Each number is 50 + 10 x the weight over its row's rms, rounded and kept within 0 to 99. Layers, rows and columns count from 0. The size before them is the row's rms in percent of the matrix's.

# up: layer 7 MLP up, 3584x448, rms 0.063, rows 1481-1491, columns 320-383
# down: layer 7 MLP down (transposed), 3584x448, rms 0.0577, rows 1481-1490, columns 320-383
up1481 116:32 57 47 49 50 47 55 45 50 59 44 60 52 37 44 25 51 47 48 54 58 59 69 43 57 48 53 46 74 48 37 43 43 62 58 59 40 24 33 59 55 61 64 52 48 55 64 54 44 47 54 48 61 35 50 52 50 47 50 42 44 45 58 55
down1481 111:30 39 56 37 51 43 50 62 42 61 46 59 34 48 51 36 58 43 47 41 54 48 61 47 65 44 37 46 66 58 50 57 57 52 34 41 44 60 49 50 62 63 59 49 81 45 58 61 47 53 45 32 31 61 53 50 42 76 73 47 40 43 36 39
up1482 094:55 64 32 57 63 62 39 73 45 59 66 49 49 30 39 43 38 32 43 32 48 67 67 33 62 55 62 44 57 55 45 61 48 16 52 50 54 54 60 44 56 71 51 61 42 53 58 48 47 47 27 49 39 38 58 57 64 60 53 53 59 41 65 56
down1482 092:62 29 56 45 41 57 55 51 38 44 64 47 47 61 40 66 64 41 48 67 55 48 41 48 60 42 51 53 51 63 58 48 42 48 60 38 47 57 54 66 63 53 66 55 19 54 51 40 53 37 51 44 62 49 63 59 39 55 55 29 59 73 43 54
up1483 104:40 63 54 46 41 36 42 46 42 45 63 58 62 52 52 39 51 53 41 46 44 51 46 28 53 60 41 48 45 50 37 48 54 28 52 55 40 34 56 32 44 78 59 34 31 53 44 52 42 62 39 54 48 35 65 29 70 49 59 50 39 68 48 55
down1483 104:49 76 56 44 43 42 60 48 48 58 43 51 48 66 47 57 49 58 70 53 50 39 54 42 46 46 40 48 43 61 48 54 48 55 61 34 58 54 58 27 43 67 60 46 52 51 52 57 58 52 33 28 38 47 55 51 43 48 37 59 40 47 46 62
up1484 088:39 60 57 63 38 52 43 39 47 58 50 30 67 48 63 46 38 68 47 62 31 68 71 43 50 56 56 36 49 55 36 48 55 38 48 47 55 37 49 60 54 46 53 47 52 49 45 29 44 37 39 29 39 31 49 52 53 43 59 45 44 49 38 43
down1484 088:70 43 33 63 37 29 53 53 44 42 55 46 40 50 50 52 48 61 44 53 63 38 46 41 59 54 53 60 46 46 64 51 65 44 50 57 58 75 52 48 40 57 63 61 64 53 60 63 53 51 54 52 54 58 61 35 59 67 41 45 55 55 71 39
up1485 104:52 61 51 68 64 34 54 68 50 58 44 35 49 36 44 48 46 63 40 40 38 51 87 51 41 47 53 57 58 45 54 43 50 46 64 54 44 43 63 44 37 53 46 40 31 68 45 71 38 56 47 59 49 57 39 48 43 70 53 63 44 40 65 63
down1485 103:47 38 56 38 54 65 50 46 54 42 47 60 64 45 68 44 47 58 37 41 43 46 44 40 60 40 43 38 59 32 64 45 44 70 50 62 52 51 57 50 42 42 56 50 36 59 55 37 49 47 65 56 58 54 43 67 49 59 50 58 52 49 45 54
up1486 105:46 53 36 65 39 66 46 60 55 52 58 61 42 54 47 70 60 48 46 66 43 51 56 36 58 38 56 63 53 46 54 39 35 57 61 60 43 52 57 54 46 38 51 49 29 46 39 62 36 44 68 56 62 60 56 72 66 55 57 31 36 43 49 44
down1486 108:50 47 72 53 43 62 49 48 58 42 67 57 58 57 47 56 36 51 57 57 52 44 49 54 40 34 60 50 75 44 55 42 54 39 35 54 43 51 45 35 58 56 48 53 38 70 37 61 58 46 49 49 62 42 57 47 57 42 63 51 46 39 42 46
up1487 109:35 53 63 72 57 55 39 41 47 39 54 49 65 56 53 62 51 42 65 51 41 44 62 38 67 61 41 52 54 49 53 48 54 57 41 42 48 37 46 44 54 47 56 61 52 55 64 53 54 60 47 56 50 48 50 56 56 53 46 50 68 58 63 45
down1487 108:22 58 63 54 55 37 54 51 46 50 54 44 36 60 49 59 50 35 52 39 67 53 59 36 47 42 65 57 36 46 46 48 49 43 46 49 51 64 56 55 59 54 38 54 60 32 33 47 58 30 34 58 55 59 38 59 57 37 57 63 45 52 66 42
up1488 111:60 34 58 44 66 30 38 52 59 56 32 61 67 57 62 34 31 49 48 55 49 38 49 46 61 49 52 60 39 52 37 60 55 44 66 47 58 46 66 51 43 51 44 41 45 64 36 48 54 49 70 58 60 70 63 47 64 46 44 44 63 45 40 52
down1488 107:63 45 77 41 53 48 45 57 71 47 42 39 61 63 41 48 51 48 49 47 47 44 57 72 49 41 48 71 46 34 54 61 56 53 45 40 66 52 59 70 51 43 50 52 54 22 65 47 59 57 65 43 61 60 52 48 52 48 52 61 56 32 33 50
up1489 125:40 57 50 59 68 51 41 69 38 74 40 33 48 59 33 42 46 50 59 73 53 55 49 50 49 47 53 60 49 50 56 36 50 56 63 37 61 60 51 43 50 49 62 49 40 41 62 39 63 59 62 49 61 27 45 53 52 49 42 46 47 59 30 58
down1489 116:58 50 50 54 52 45 46 52 55 51 32 42 45 41 56 59 64 44 46 36 47 48 65 54 58 78 53 53 54 49 69 57 51 41 58 33 50 25 62 47 40 38 52 62 38 50 44 58 45 58 33 73 56 75 56 59 57 37 38 52 55 48 77 83
up1490 118:57 47 50 45 47 41 37 58 60 46 38 56 53 50 50 69 36 39 52 61 57 61 55 64 55 44 42 49 38 42 39 55 33 49 49 54 51 58 46 43 54 60 60 43 38 53 52 60 53 51 66 36 33 49 73 46 41 60 51 58 41 40 56 28
down1490 117:48 50 58 63 41 49 43 38 39 38 46 53 46 39 38 54 42 53 48 55 57 55 44 45 48 41 44 65 42 58 48 53 46 31 56 45 25 39 47 45 21 62 24 46 40 66 30 66 48 54 69 52 70 41 52 55 44 60 70 42 46 46 52 33
up1491 087:43 58 32 77 58 50 37 58 45 42 43 40 59 57 36 47 37 55 53 59 40 45 43 54 61 65 51 75 57 45 55 37 40 52 70 50 65 53 50 44 66 50 42 55 42 70 44 49 57 52 53 46 49 54 56 46 39 56 32 61 43 54 48 38